python train.py --n_head=2 --n_kv_head=2 --head_dim=64 --vocab_size=1024 --norm="layernorm" --tie_embeddings=false --parallel_block=true --init="trunc" --beta2=0.98 --batch_tokens=32768 --seq_len=512
Each number is 128 + 24 x the weight over its row's rms, rounded and kept within 0 to 255. Layers, rows and columns count from 0. Numbers have three digits each. The size before them is the row's rms in percent of the matrix's.

# k: layer 5 attention key, 128x128, rms 0.302, rows 97-127, columns 0-127
# q: layer 5 attention query, 128x128, rms 0.308, rows 98-127, columns 0-127
# v: layer 5 attention value, 128x128, rms 0.432, rows 64-85, columns 0-127
# o: layer 5 attention output (transposed), 128x128, rms 0.356, rows 64-85, columns 0-127
k97 113:100112112092131167120101125123111109102156140140159127115121153159074125122076120149099104090110154132125143183135122132112112144142136151164104104169141174110107116150085124109092138169108138098161144136111129154111148144080104127124154161112107124136113145152150131142151110109121138099163119120141123171075148119166150139143113144157144138119079165147113123108161076095122134097122
q98 104:118110094105117099091112144150130156143154139094134115128134173123137130081154175178147136125106153160106092131148146102121131157119144140127096124138074148160137135139175121081073152144123145149101103134081163143136125084113119112119114119154155140137129179123116115138138119110150165137156143080164132159138155130166154133144108118108108116130128140145092100143120129160108079140162
k98 109:136141163122097157131117097145142153135130124144087141115178159080149136125135138128109103145108150152094130144133129089092131103139151095100174150152102160150130120168144163136118137122144111140146172199141140121115105125130085180125124095136130119136118100067130124078117150124129143145153121133131134129111109138146108157125185091118145121093084112126099142138156167136133138111169
q99 092:165111139160111108106128095115114144124121100158123097152184103146099113166125128090158129137109106127154129155139160170123128153117102140114107134117093116148171097150105106111098108115145112133190130121162101133130179202154180148102124118116105159152143152131113156098153152122148090128166145125115138135134122175144106118138107127136154132120145142139083165104122146116124149099142
k99 100:165119093140141101152122100125150129090094117124100106176106153108106140093128093176106157117155129122142139124132133107142149105152143101069131117110141101101112140131132126115137105135134092138160151087074114113108143135121102145139096099098110128134136134099132136156162139130120077121125132149125186122130097125113133076092099133128110076147140177136121070162138106109126092115102
q100 100:166102107151137116128102110126110100085153100128144095122117156145119189141110162133141122092088125128134096168101119121100109116107125115141138106090147146150114172151142109112122160171094110129179109148118124100132137107089157132159138079109139116106130132098158121123138159171145128148112126124115111111136049112135138092110153179119145127093125175141153138105160126120117116141149
k100 111:151112129118136145085113114096118086139128156117177096130142130131187099139142097148114110110114159125142129157169145083128105107142132117128125130142137135144139094105146136110060127131110127120119118145131137126127142106101096127090122154101137145110095103099106108126129183143104108127153098103112191135090142145136052185104106120112121132134117128136142103163106147134152161085109
q101 104:086153111141127158105126121114107136177141121139167159126125103175088151138129159130125123140119105164121151095099131150105091153111138115137161086116094118131119157150092146115150135124149133145152166099131138130160092108181125123160085109197134145148154116155107156139118109121119153104082150133092109142171147149127115135082117163163125109145102132101110106118100135121120083114113
k101 107:109120099127131127170146151156147160140103118099146124121131140153142131126078144154155130139145140123146099154141150082039157109164107103142128130156097116159122107123136107113124156096128124090163103169074147120176168111136119115124080133126099119139118103163136180129132114109120090118135123121191133134143156116128144103122137140122123162119140097086112091119115106162134142147128
q102 102:118162126119141145101104122087082160164133116096130100145144119109180122138111124111135121159141113122112078118105175155104114141145072136164161140147144155119115102139110125136149150163103154131137113109120149190149135123158085148150127120123099143127064108118142162105116149151104173167136158146118114124117140155183136124080095157115140119132142129105123103134117123164139118159156
k102 108:123092081143134113133139067116125139121153075134110151137133119151114130162142143134098177094078145125108106154137150144140121147156096130141111121115086146091144094102134062126092124145104094126148160127121146139120178097120151140110156110162146101134122140104147122130165117127142098145106107074201173135111110148132114164101134136134115105127138126154137154130116108144115147107110
q103 105:140145085100160113106124129135162083142081133146142096120135102170123089136113117111117154107128115115118122103152105145135169122158126136106143109117190096147147156128134153116132110150139172122143131101099145113125114143136121101111158160118094100106141127105127091109105139137157141070109120123118094155176080178159141137113124165122109149183101135086092097114148124106157125139117
k103 107:101136127126117157153173130135163116131130136103135149121139129118138146171191164180098115115121148147145179097099128124123127142168100147123118091174137138133060123098110136148125124147142145152090131147105168138105148121134128097097102112085091133135099180117099119101082143111120158071153137093104106128130108128121129165120121153144122134142154118156107148129148105112098121146150
q104 101:092144072109133111124128079090168130135115111089134121107113101119153164096099120143137114137110110189110166131126158114168120096164101128121133090147167118058130125119127115140145144108145136148148117150110131113144141113145146105145134149121124129150121126144089143128117089093143071172105100148146118156123101099138102129141136150140110137080141123132156123129099170110166149082108
k104 108:095097094170109094081120134170151128144150120146147142113086107149151110123136128127146104084125136161097126150113141116163115151144087151095081121125125136124139108140105105116120109095145126139099136137078101130128116102125086124147112142111151148176087096159151102117119122148129126122133172116110096128108086169144176104097123155092143118152130090071125151169136140150150135117140
q105 109:128094160110153109154108167130143102157144078117121127111114139144161128125130126107131095106097099139115124154138136160144134130123126114136128147085153119137119167089085115133111139138106081120112139134180095157173152119117119115134139179165153145157107159149149101140156116141134174157132144155141137148117131153155125173104128132104175139115150118136148189157128139148084075081116
k105 110:164142148132102106106095132166103110099161118159133119125156164095094105135116143159129149181125165077151124161130123141160063142047088127128103147120145135138129127139125103133115114144141098121141156146109144165156136123139123076112128137163152118137095133098119164105147114170122119144110093165133146094096137127128131099163115103144133117162119122135112119117107117129129155077130
q106 104:124136157137151161090140134157100114137132105125133179164151118111124084101133127147112093135148144107144117137156139161122140151130101149050119099133119132146071098134166106084127148148160131098088173143123132127118108138139108125090129154110136113159145119114150101137099141153055123211142151087133157111167086112125139146136129134118122138121108110134135129128117121126106138128139
k106 103:102124124110085106153098126083137075119117129152124129127095098113130099139145114129089136154119125135105147091112144083126128147085189132112173135160124138109141163098118154132166191128124096158133120136156144144127161147169159114164147119129128118098118126133112142120122101131173089114093109147145114142102151111100142172101103173150142136105135154120148155094146141108142144083108
q107 103:147127128145133135137128128197102174134134151120171111167155101123129152110110125105103126129177092148114149121145137125128123129138139134169148124151059080142153136155133101098128093149175157160119165147176169134133138170160093132091118138130121142116121141158105134159105164154113143176115111124130132085105107157093163107152105099128127122121124150123123141134116155126087125134097
k107 109:159121148140128144140113115086113120121111159136148101056109129073102150137131118099141124125120110125119142160134083151129158122146082154151154136126110114111125145101137125131189098154137090147136188160145163105135098140196135128133118092124111081136149123154103133138169109096126102136151131179145121158155090168101122144097117111126102132127156124143088121133152125110127135119128
q108 096:109096148159094103120125141124095102123137138126139129182122146150133075120095155125152115112133101156160105105103070145113133123125167100128151121162130145100109113102094168167136188144137154154123120144142168143103140099079109103101156124125084148138121131132129119124104123085088149146108089106105117151139160094141115143120127115153122150122135161136188154110107149114115160154108
k108 104:109099155127136095099090165136119112144120139100096161120109101141085156124154134080126112133099196126097134123150137121089132138130135135123114140157112123119177143141125091139085106100142133136126128142141136089152143154159147116117129123154173154133148108123117091106129077167102115114147151148127137161135114159101129106165153144152129085087140136108149130152129176059090130132128
q109 107:133150101105148147126130131067174122107142087134135121147132098144165119140115131162119110123131123143143079104128147141105084119177129124105121135134119092137141086095121136129181115114129156099126063125153137167111214152143160146130090149124143132157091142100142145112123109161124142124104155159133145143125109090152135099140125136166138127117135142096103140111127153138081170123126
k109 117:107146127154086086133141124119078144166087114111124158151118112143133104118149119138115170105155148106125191124129129139169135101105121099154094058091157136102160137114113136131137159088118104122145146139160148088166135120127131136105161104144158127136132165138129156106138104142089135121103129170093131135144098196099132123143150146114157149132138110134125143151141109171146158123116
q110 102:141160150148105131143119111139093118096132128127152117186103102197136103139111150149112107157144111119152143101120129115116119158105110131170153124149186099146152106137113142134112090118112140110117156120126111124133184153088146156143111090108101135123061107134129163146154122103102130135068115131119101140159121114135176110158112087114141094143133139116131123147155141156095091107108
k110 101:101121112118180160085154151142122107142143095107145103102115084173126120090148131124118130131077121087125118145134124124133125100088097143146144157166097123119078140118165146113156138160096129147166142158127128095160108132132147122102141090132134122160162158093115156157161137152130094165132132140105157145138130186142153119148180148131134117133121102127135094139134106096129134186121
q111 098:183125095118098183120158110105099168142118150100076147127135120125154131123076149144146129151144151145159137173125112112101144151149123131125130099111124121104144147111163127131119136092134111084114120116138108166110086118113115094137144139136124123093163093106152093112108137109114123130105115156103128154172098110164091135111106085124124115176142132156078158154140160126089091140113
k111 118:131140175164111103133146123102106132112129168109125159142132155098166166128138136089101108165135123147096120121099102112125157142132135112112112155091105132125103137130146105129143107144095116132148109158174117136131147121104131094083146088132181144111122123130157103177120117159103129166134121104128092108135191135112191141082157105140102115086105140147163123155148104110138096148110
q112 098:138119126140142138141109075144141119170135094149140152157105131116127105132123095110097118103160091132162091161152102147120126139126151144125142111112155099087145093102147169148117136142111099159106116067095102116100085163073124183122145153117136134132128096124104133106142127082174132156183146082122120137108138130153117124129172134154147160099127150127101101139152115110117119126150
k112 108:164110155151113114126138149143172081069126117125093138122149084145121142142117089110092141177154157090116127126124165149142133091098131097119121114128121118118101110121111186176089129111161132144122137118153074110073147105177127140137086137145129121070151122118113066122134126119126114094143143102129104107134139151134129127111132111106155134120122106119117164109134108166148112133115
q113 103:102154155106114121131100116126140135106085150150159129103141135125119151092126168135124137156092113118110091117123127138179134116108101107107041134118109125157106121138098127155097161121168106145114169147154133151149169135142163117139137127120124122144112106154093076149123162156127134149094086137123115129181076126131127151116145100141094107127169099120133124124112131084119089099102
k113 111:118143060120108116125092131163137087147139137164139128143149100139109122162096143140144093150101145152123163107180102131128088095176133100166140157131085128116155117098123116099168102114128129179162114125113147109109114160107132114117128113106119136155124146148100166126113127093103134134114170123160150105123109109125143129102168147149096100142152136141095100127115142121178098160168
q114 111:113116113114114137125103091119128144111135115139099143125123083096165187137108124106088147110078087143116124139106146120144096134116146123127118117159134156146095094121112148143113145143141162130114130066107116130120142123123120111054096167161144140140096133139097127134121108146116127135099144132100170153104128144174127079151100164123164084136073109114176122160126130094118128147148
k114 108:102143123132113111193126132137177110117115136164159117143118122126086132127149098130143073086131134086111124114087175136125154100126086113160139134141142088107180145127141113108127123101123149119128121117161141143147133148090123124130161109121136149163139139097100115124164128109102152145106171112148188141137126120170115144120100105074145128145154101100164118161169116168146143142121
q115 103:132118179125134134127133101154157076136100084121145121121124106156124150139095153131100119124107129116139144126146181093084170130152096137135127114117143110134124088094084125153164128141140121121119108134143090126145115178172137170123116112105115147094113168143147134134155147092152154114144155143197130128126107151085164120105135120174155085124087149158130100138100148099114124130126
k115 106:133149107153144103131103125142103133121104131098180101093134147136087129139160109121128152115136122124073145161104131140129141082127067171149148125100146103126116089144137174140120132118132080123155120090081109129110147112165133117131109104091132140113121133097148118139119113159201114150093113121115156120088118136118160113150113125167157139113165126143133149132102073094136085133132
q116 105:118158116122120157138152162149086138091118104111127125151130159104161125139156118133166134129123077150157118116099135134091104104164163111104157164128174125168132127088110128115183142120106121137132165123111134094098134148136159161152103107145095126105131083088115125165151133111122110111159163098095119143161083134124132127109141092119088133127166100172178129116134136133146130145162
k116 110:106088133122155128115135138131161109181100130149120160140103122140165104103101128179128118117136152091118091110086112103168141156129126116122180078112143159184141128147108146122107121092109137133143127138163139154138109132134101131149101122153151108130164117109155128176101104163098133109105111106145079172112123124174108151144092121129118152165146122134147145142124120092082090116123
q117 103:102106132127110099093136151121172150129097131116095142141138166078154081099102104102135169115098119140111187153142132056094106131084125122139118130105147114133100142151116070174135126091153126145134150110105151116136170103162128157139151178138152138122116136109118153134129134129104126146123121119116130122097090098115114099126088115128185131128113157108123094130118168121121119109134
k117 101:116151140172130115131116159131098123091107153142118140101100100122128064149116103154141121118127118120128117165120174188112134124110059107124122140106127148124160118126141147084160140165104123125141101091157145125169111154120145113130140132109111159107113110152153153119114133121179125154128123145142069100143116164138145140114162136119115085151114090131090080159124144099089127160117
q118 091:117147166125124175126136138143125114092149130135136136076151109127119152128170125096088140130143140088128128064090144176108090128134161125115097095090107134140107128126096142109118111128137087122105154116141144113111168102077121172129151100078126124123164119136118125119132125160136072132145141130099145135085130109146165162127072104101118132133113159139160107150114123148157093104127
k118 107:102105065131118180171098131098124142115111114139111120128104117132115108127095149076120131159123109103104094162138091136133135133152124123126107134130176109162126160121097122113113167134129125137139099129162115146117153127151083140136141131160070111145179139156139140142151146182126163107139082117077130109122115082170101122121123156165138124143145093121103115126141137101126159134086
q119 108:120116150160131119128145136123144126070138138118170133090106131102149087129106070155123102127070131156105139157125083151115128084110137103102136126146091186122125163183117127121103120126093118113117123119107129179150137124155138111115150149114161106143143131097191094146123114094120122149097139154127152138122130148144115124146135140148129132169090090090107121125167120145156160121157
k119 121:129148140133089127117113161175099129158115129104122126104128127119131087096148199157105112088101164117107104097148134105123118157140115118124168135118154101097108136140113093159168122151118130125081118100098170104142125132102132170117141133126124099114096101138082118142121193080140093109109139117158132120100136110147153142116087135094150140116088116164163150147113139126145131139097
q120 100:122150141110138118072127151145126151122147158159117128142158150168133107140091109093174149113147082125107108123159089127133108124132125151138111136125184130083129130159108115118126117117145138098146160164149120148142131111121134106088121156139117122129190197102114128143107111061177144097131127147158169103106136106128125142152101148105135136157147125156120144185139124130113108135156
k120 105:155118151164171116130108116143097141104120150151128124141118136114089136115139143152129095131189140092121124140115098110105139130114112139098145128120130110127130099113148115104125134170150141118075106145132141132110136166101131122121167163108098115158117213099134146169133090161163110132131135089107107117113130152146124052146157158164141125147132146134079116132157157148153126084135
q121 104:101131146146130110147165102140135079121148094079096122147157134119139098105093123116090128180169094131151182089152103141107119127146150102104122113124095089133093128154133111176137099112144085121108091111164132133127136130149131134150126162133119118122159155106144112144151125118096124098107143138126146145185103160115143136146164143130132119162106151170122181135095130111166096128145
k121 114:098138160145122116139085131109095142118068142120116132095107171116140139118137179137146118131114089120098117144145163118144124188108106157101110096129137129113126090081059136113135158067144129172138155124111117122134105151104137152137105135116119150107108118122142150119151154158149118134132139099127117117132120090149156153143145135144119159149124116134145111114126066098142059149104
q122 096:138090123170143126114166132158100110109095110135111119133120139120158112118106077118117151152139101181129143105093172097107112128133110151074121115166078151140107132099139143096152137122157112134114121122140134104141098158104154125157097089120135091158169148148116116096087113143119075149175141141143126138120152125120142124117116149094152113076163129135086139135155142121087167133114
k122 111:146154143153122126130123140144127126146100140156089141147126129093111075125122118108107135116147115110144149137087144132146133196086139149090093137117136102124148133141202160112120141119167088108139133129180116108112128114123116120130108127122128132143141137156147131166115124145128112091200135136118146167081130123129174157123120093117116098152152178109172107078119133114119130082133
q123 106:149117107164113115162153120151123180153127122146162146115134134127146105144129124173124157141072145140142119120145153111111157138113145117086151105135119118138124061162143137139127105122101130164155133137107152170161126078145128139166154155137139147146168099139122159077127118077109094129098118127150142147128130125127146132148110119136110203087145081165102121125118137151164153144116
k123 109:104153124159105096124114169124128145171087083131136174147152149157103135135142159095139094118153117169148109120158163131124079154132125126102135103135125161129131190140085174128148078157146153126138136167104144136133088137158125182089089139115147123084128143133120128153118150098166130135111135174138121145079129161143140138120127146124135112115115130108129117129158155116129131150093
q124 100:145130119128125121104145122105179149114145164133123095124111199139147113122126134152128118084126149104104101180075131123131150148157132108094120135198134116171155161151185108122099114128142089141094113158106127086132152105114106100130110155133093133157155098114113118130110123146124146156116118152114116141105146114172119146135126113128179151079142102133102118134152162123146162142146
k124 101:130125148166103158127141090167164133155167145085085152137106157127112078119140122093101080132119158134158111115135099142150135103101109126141133124089094160114109128156135127127193153114152097151126113122120157135088140144110161116082138140110148170148123130137127128049157152127072097131143127119122142120127121152122110177135120109088136129124133156091124123135152134127144154113108
q125 111:144118194123125125160156122123093140144120115095151134154130110093127113143135126135106150100173115157170121146123139123138147149125131105136168135157156107147139161149121129147089129110144120082148121117150164110113115143119118096116057169153132104156173119124144141067100122138131119139108083140128156131111151132135130148082128094135145113167107161111156159133104146155113131084190
k125 118:135155127151120102107128105107131101098108143133075116104136160144108072119133134143158126177142122113135125125119135119110145080122137149144112084161091103112108143053144087115129106102125110118110114143161134162155123097090092115144129144195085142135127138171121108121179127118140093157142157136136137107117140115102151158112128119160123145142120114118113137170122138108064130116147
q126 100:179138101073146138098117119099149118139104132117161138119124096122133172129172108107117100152126100095134136090082146082125158105144158122120131128134114114139131115171159130136076180125108118120158141142116137150156144102111146114117100142143144098135134128124114119202142120134107100127158080081153133133095090123121108189123118113123106127114159142108091156112093125132122158135115
k126 110:105147146112113087098150171126161149126116139187142101126167129105161150145110082126140106098101156127139102110133102118111141119165110133149138121102128159072166123138099104168145118136149128178124165153158100131152141139109122138145118138090134129135123187131136133139123102138124134139154081109086117110091158101096133132149106152112169155101144165151076158134121141165115143127128
q127 102:107133139122099178102098144154088089155117113150123117122103078075130131142111117150145094132124162128143127142152092103096110054163152120142117125144138113136132129133116113168085144114113083188096110080167129124148160123159129102105147108167118103147128130098138124181138133145115100138137130091156117148170115103116135116116111135109149152137134147146122139090146118125131092147138
k127 106:152090131138095084148166136134132124110131141145137115164138144167135144099085175130127100138095146142124172117150163145104177185116103099137182135145124168126139139158105138124129083091161156155139141124143117108137150095107143114132129095128112160138116122167139138158112148153153114137095118147119113149107138145136096135127103147053123106155092153165127100147093149122121119117155
v64 094:097086154104161140154121076153148114129120129127174120142133167111118108073089091100127152080124110106117124127150104133132119130157136183124078153124122090111105099084097145124111168116109118105097078157143090133144166111145135117144159172113145124128160135082135098136132112101146117104108103138134113118131123103119135141117084135126177141107114151138164114151115151142136095123125
o64 100:088122096123114154146104134173165117098113126090124127141130107118117132161147108126085158126096111096147146176109176114117147109137147128159122139123113119160154122165117136098137110101143102077143124110151120118125101139146136152126143134134122086194123169106124105105081118170136165135093133134146117135135083150118078128142147103130142082109158159118124176097136130091109090141148
v65 096:116146106164131124129126147119158127138137093142102094157111121114126146129139110168103114163119195106119159166197154161103129101154080160134142152136094127142123176119174116137140114155114183129117112109107110141180122083129170121100139125115105127130126130128096145114101121108116142108143146116142123110094146157112135101100108179133156087113113143081124137118161114149117111103110
o65 100:145144126108148124111129131152122120139120148111070147163095145141144149124115137114085097108184106129168112130172127134105121119110133161130144173124153126119104178106135074124157158159079094094164159139150113130147134136136135129143113128125116140128131167161120198169146151131141107127148106116167091148121133087124160124112206107134105106115143130122118151135143148135141138101149
v66 082:164140155132179120103118131162150110152154099119152113129145080142127137163135119129131122146125130059134097125133182158104115091143118106138146128133124155129100137083124112149137171148127143146126112107170130089118117119131123153123113125126128097100093118127140158120165078158138132120118134117127127119111120103114161136138108090132167090157060180125114166120118143113183144076117
o66 088:087120134128136100168114132161132141140129160150104142136105097156122132104135109111076111118084124124110108117132073124119161176163111142137137134140121099122074156100142123139126138160137092117107085182097172137163143167127126122147160128127129115157131146097110148090101130092147109163125115135134081137098114125141155136138115149102112149156140134094138150107172133179120135180104
v67 089:146123125108119110152124109106091160114098152130074087139127121157145093090167149134202160115165130133139154147107143095156128104081139153111140108130156131125151111133125118128143186121166130133134160078098105120112125159112137125160116129112116124106090126161122131100135117162165139090120149115076121145157131131150119109103100125120169105125171159129085111106131108153138097130108
o67 090:110128125121104132150087132071096123114135176075148127176169122142159148078110170131153118149111139090107130112135123126087135141107124136107118112152112147178115139149151115164128121142146138126170127141133115107122093112103128127124123138172162117106089113119153130170144115125118151115184194145108108094110118138160139101156128137119112119147165135119130090107108105163142145116175
v68 093:142109126089124104158164088130128128119160146157071145098155126130136123151132108096138162115158140170160114160129112122148121070085186132138121098115180127112113132113105129151121126105150105128153156137139100122102117108154165100130120161137191121107104119111145164138130127154146103131105115107099152095159107115150109090124161119162153144160126123129068106122130113088133119152129
o68 092:087104125112114152111057133080112109116129095105136119120142164121131124116107157151165112078103184080093139097125142106153128109118100143106148106174128108117149094172141147122159111129144118114078147147176112114147144114107063109133150101134119122164104120124117123153104140149129127144125127112112117124124115118164116137165093155127128153119096140100084148116120121166144150101136
v69 086:143107136136175149103112153122126079139162116117138164143101161116130133107130132161149146095106104105083160125108137138090112142164102126130106124158088128099170086106148130093121130119087179142174165152128137155131162111090118102103127122112081129118144129109103130177140158124094117122110153102106111085133152123135093162121117104148141143074096138139110131093120107135124099111152
o69 094:086131111114146124145149134114164124098134158164127108130135099131112146126126106121125137166143123145155110132147132085139136173081185182153119172074104107153108135108144137125152119157120120128139110110078116131163126107097108146127175133119105135122179134197132128175148144167111119127127130162122125138100148163123142149124124131134106084154101145179129120133153141095106157153108
v70 104:141133117160080154097138142124119147138085118113109119148140155144115111114154109185132107126157134147105132150151073146141109126139153144144127126130164164161136098108109105150127130130128128134116136143116187112169124155156136110201133103141076115132119134096154147131143144114144083100146100093182099110125159122112139131130144095154105115120166154102112079097126132142125178099112
o70 093:205088117149161156105151107115115164121127118131126155092110122147132113099154126107143178102137138105144144115105118095103138099156126124129140139113169078148136145136172134139115109125152071120167108080140090125094126126118125140154141134117127122113135082158129139092089140153131149122118109088087119138117158131158129112124160133067140115112106133136161162113138108162150128167096
v71 090:163074118138062144144122134127132167094118139157157104131149133103087136106141177160135169111132126158128110137110139107133138144117115137138129149144114124086123134171114132132170135152162077113126154124109138111130135148133118112158131065121139092085130121116125138158140138171123100138159086139167103126137125135113103095110134111107143110131120110134103126094135149143223137116109
o71 092:117129171139151165124124148133096107107126143109146138130156137096125073144154173142147128113123130131128133115083112114111171101121145109171125064098133125114118157068134118116093117107176123133118115189115114145144131150120147080138152141117098122150134131143139125101113108148091161068130091116095111099163118121164125130118146116089094116133166138144175119152117107148127158124138
v72 092:088100128098135154103103125159138171084100170144125186115131151140117149128127125099096192075126138150127085118128094152189121120108112127128166165135104118153103104156123118127167146090083116168156144129114143142117108106136138126132092114117119118128104121143110147159136118132106130164117138155125096179108110127130118174132131128136151165138105136176166105136128121130150157136135
o72 094:079108130102121093156133128114186152150110153084163105115156100148119102147135116121156143140129137129129148105125150139154131122146072093172098085134169083115127136117142153097105069134112169112118138132123143116149119137111114154108171144140095140102132134144145117094167131150131110091106141087117117165152142139156139133098134116135152161104186156093143118135117133119157152104156
v73 084:128142152107142135153125166120117160145068122124108128119145143154129111103165131132129129164164099118091121134169152112138130099137111118116103112166208153138086153103117119111098161141148119131139116088096159130119115131106113082145135129143137091086157167152176130158136144172155131089134146109132106156115131121167151152139115151138132109088164135112124091136135156155128124165092
o73 091:145155122127119135116154144148103139075123184108125094113130136159125092114123126117110170134102122082166144168147136128129120141129094148132119142083097115119154099127157101135153137146163172140172128110168122146099103154096102098154053153139110126110117164117098139111129131139128120175172139137156157109141163141109144102140143124117172112126162140131121121127124081170153142151141
v74 105:097163140136094089142124131125185117150108109116134093145136117118167105131129083148142140108109113131131148172158112140087122142131163104194140112123165143133137146126157135138168115097153131137084084152139125166164108092162128107132151110114123142128146097151141156118099150145130104180142095090137169136140142120102144117121150120168140143091109111067138161136156122132116109120096
o74 102:157124137125159154068130110136146162170109105116073131144133146136143159157132090132118152098127174118101086087136105122128112103101173159141161173112135108094137164158126105169108118119105122108097131136133137121134114109124170178121112120131110116157086141107119097101145117132115120099153080110122104105125110139153131179117127138096127132148105103103122170149106079130138095128131
v75 094:126130082091126118139121135172132145145115153111082130145130102137116117143105101127127155106095124088079115117110112179155073138140135159122135130118157121120086152114112149109151094125151127144101112126127151062146113130127102148131126102150098145084144144153108120126133104109138127166128108092172127105128098126148135146094123137202136178099150120152087162131130113157136119102168
o75 100:146114122137141070141154174106155136112154178132116133157148166157188109163131104124103172133161148108132081122176154092148158112132159140163148089122159106087109127114151185150131104115138132131149056122105164139127116090138118096143143112124138103119133139098135103165120139150132109110112144085139078128159111115125147104125121125122132110121122133135117145130141121099144107119140
v76 091:170133107061115143102147104143149126150132154111129145162149149119146143112135138094139160125153137123102132159167167125118129154169110165160068130175149104156134132105123119125144144124114134138157107125073141117086102138115098128115178117110103158129110091136163152118116082122138110078142079122139164119118133173123101139151125144132134135142126098157103130071144125155136143151122
o76 097:097092080129168139103103168133153125086121085154126142150128136145107096118111126101133146137115141152143156136112142162142128133072112102130122133108159089151102102127133117108092152143162098098125157121155164159111111116097117084124120113121151110130090157130133118097101163137100106147125162114117102085133134165101140118099138138117119067176100119116145094136126096143081132101157
v77 090:123125115125101154150107128132094147153118118115145134129133100077155104109102110109141121117150155084096147127080114121131132115159107108150108100133098152122075096088090124131140148188098113129117156173121143105145085106121164126165110104110119176150118123136159121133163118145152168111129120179102093146117135123171131106117117117151139114147146123108114100084112096167164101127094
o77 094:115124103114145130095128178151146117081134168136126137129117107136132139096134119131137102122114178121152161128128126112165128156128132141101138122152136151104155094138088111136104092124142083140132086131092118114079151120098108159110135137150137138142143076113146154109119141103101110141170092128085099099119065111112101104097169132097102097082157178121126096097135105118146129140152
v78 093:122088119131098137167114141097088124081170131152117111110099165133116115085116118133128140086146162113115125092089176099097132142150100111096136125159137102167150078093151114133130155188120130170142136126153100128109127147108109138149136065113131133121167116113136144081101099161127115121112156131145117124147130142143110144093133109102119152132140091146131109136133181161145147105138
o78 088:135135144155135109146093145139088143113132098135165140139138073118115147122137120178136132169140112138132110089109143161121184080140128150096092091131100148158153143114137112155147171116133113094172149120093137146094119151130118112148140136107120133129090149181100138134134131126159110091115112144095074145142096136145094155097153108147077107154160135118124095101128116117154151144097
v79 098:131167123123119143150136101188124119159120124122085175142161164099116103173155155139081145120130170136144123150148129148108115142119124116137129128128136146093163120108192150078144110096155121073128113136148108120156116135160125096137120125110148094110166144102161123133138147139157149146132114129139177143159105142106114102147119104113166134136099136160056159137139093122108121136126
o79 093:162133142116132123133134168153155134106110163130200153151128112070104128132121120150110104147133107118104146135118082129130121095086130141117165125148120101153089124144145136134125133194122139133090148091146147120138106099160109088085145125171112156126155121137137131123123072142146107146118068121150147092143111118095172146099103142113098121128129092162122116155100118097119109112110
v80 085:141105128059129125101129133138137145149102154155143161156192124139097144129115125113143161138158140154126115127128086111153056145114177133124118133113097159098085136145121140131138135165138103163099138076156122117138091100104154162143078144136109133144133100135131134144108126121127147092137131138127101142139144139153171135144082119153110145076109130152122154128079124147129114170139
o80 090:105110119147109150118104105119143112120155140108103092131091181112085130117103127123149135115119104144119151155145139162114149148114147118143106094114107107158126100086165168135139123098183152112149074131136154131111177134176105156086142141159107126110144120121150137121114114100111092130162130111104100126132084092156120062138109148121150145117145130094102096123132069112118151121146
v81 096:074124097098139135117120115111101140130127070107153094084103143123098120135151156106135138153111150108148129171115113125115121138164139098156154169158152172128090111171123121135121122094146162130124092136090125127155136165113166162113101096161142112157178115119131137136112107119121132144141143184124120099157135157144117108161131158128140137126070080136141145168163115111115117149118
o81 102:132132125117132127091147143147140131132138141101121204096109129114103175141184162124138118144132113137114135103128176114155109147106139105096136127114141098102101086134136131139094092117132130076107140137106145147131100165101135152110126126089116147106110145099058127196162118107121162127104119118140140157170118094124117128100084103123141101135151119105110099113109109113087111150151
v82 101:107118137119157155106128114162114112149168197133084148180139152145140130141126134109067138078139174111112105145108127140148113109111110090151138143117127092154143139130091132076133131123161130140118122112150115152134158124140077115133130126113148114055118080122155102109109119138134099169123116135120151110147117098116099130127109148098136120140134108114114120160107138064149124169112
o82 100:141133125134175138149144122139111105166071134110169096118188108102105108115104105149085099157157146126156157109135138157116159108139130151121140145188081095112081118127142163111146139096087147141079120149140159142128113118116104132109150130146136133169096121116142144105111104148082138140147144111131145136143177103129118167135109143148159123136114123134154123082129124110104133089088
v83 091:131146121157134096100149116108123192114103090140114138123086126115167123136110121135164149162131124144146173136153145123073146101145108140116107105168104165109164138100103110146157181109091160153140124086074137143137146101130158127097091137171146134117099085165095158129102166116136119110161154142143124115117162132126109108130132125139101124172119122143155126135151137137137145161153
o83 096:123116132100134138161080093108124116087140130146105145083102150097114144109138165135176133122136126092119122118158140127133087111087086137114158168094138114150127149106118138098124145125113143126138147130067120070084116132105156118145144122119131105115123161148142104153114115121134136121132123141154089112108166121122173158077152165090111128117115114106081118077145070122136149134143
v84 088:132138113146098120153159144126067119101136128120110172121152177111112115139139175158113112071148143116091126145075123109115156150128150086097118107137182110149130113135129143120125128145131152129151143167130121135142133148121127115173123116155108123111136113113160164125139106092127103102125095121133126120166147148142184086124149139080172145085144087128157146084150140123124153161108
o84 090:192169170160145131128100108158124129105150111116157090150155126111157137138138121128133088156174157108159149109115163114130173120114149097126108092138116100168171088120170121123127111119157112104145169116135135097105120138104114132119167109109096140096155146163117093126147150103110149166142102111109138128124080135086108131146118121142163080144119118137154088132135136146149150147115
v85 088:126110124108112080147102085130098126158159123112064128132172117133129116140161146165080143107167122142090156135160131105175117125162150131164158130148128115141104150123137136080109117144149151117130133104125092118137132128131111132129158151119103133111144166149090103077098078125134126098123090118120158132102107130117100115136126099143173104146155170094130112121120096168115171101109
o85 092:171147105128133095091121129127108133131102133141157100156098090147067158099076105120115120140128129130121128121127130140129117090116119093144112123138161133126081171137135115067167148153127076144162131135194136106143105156119107128133115103119186132161111102087138126132142156178120136096133147116133140094132120120120114086135095159137131105114180157125132123104123161125145112117147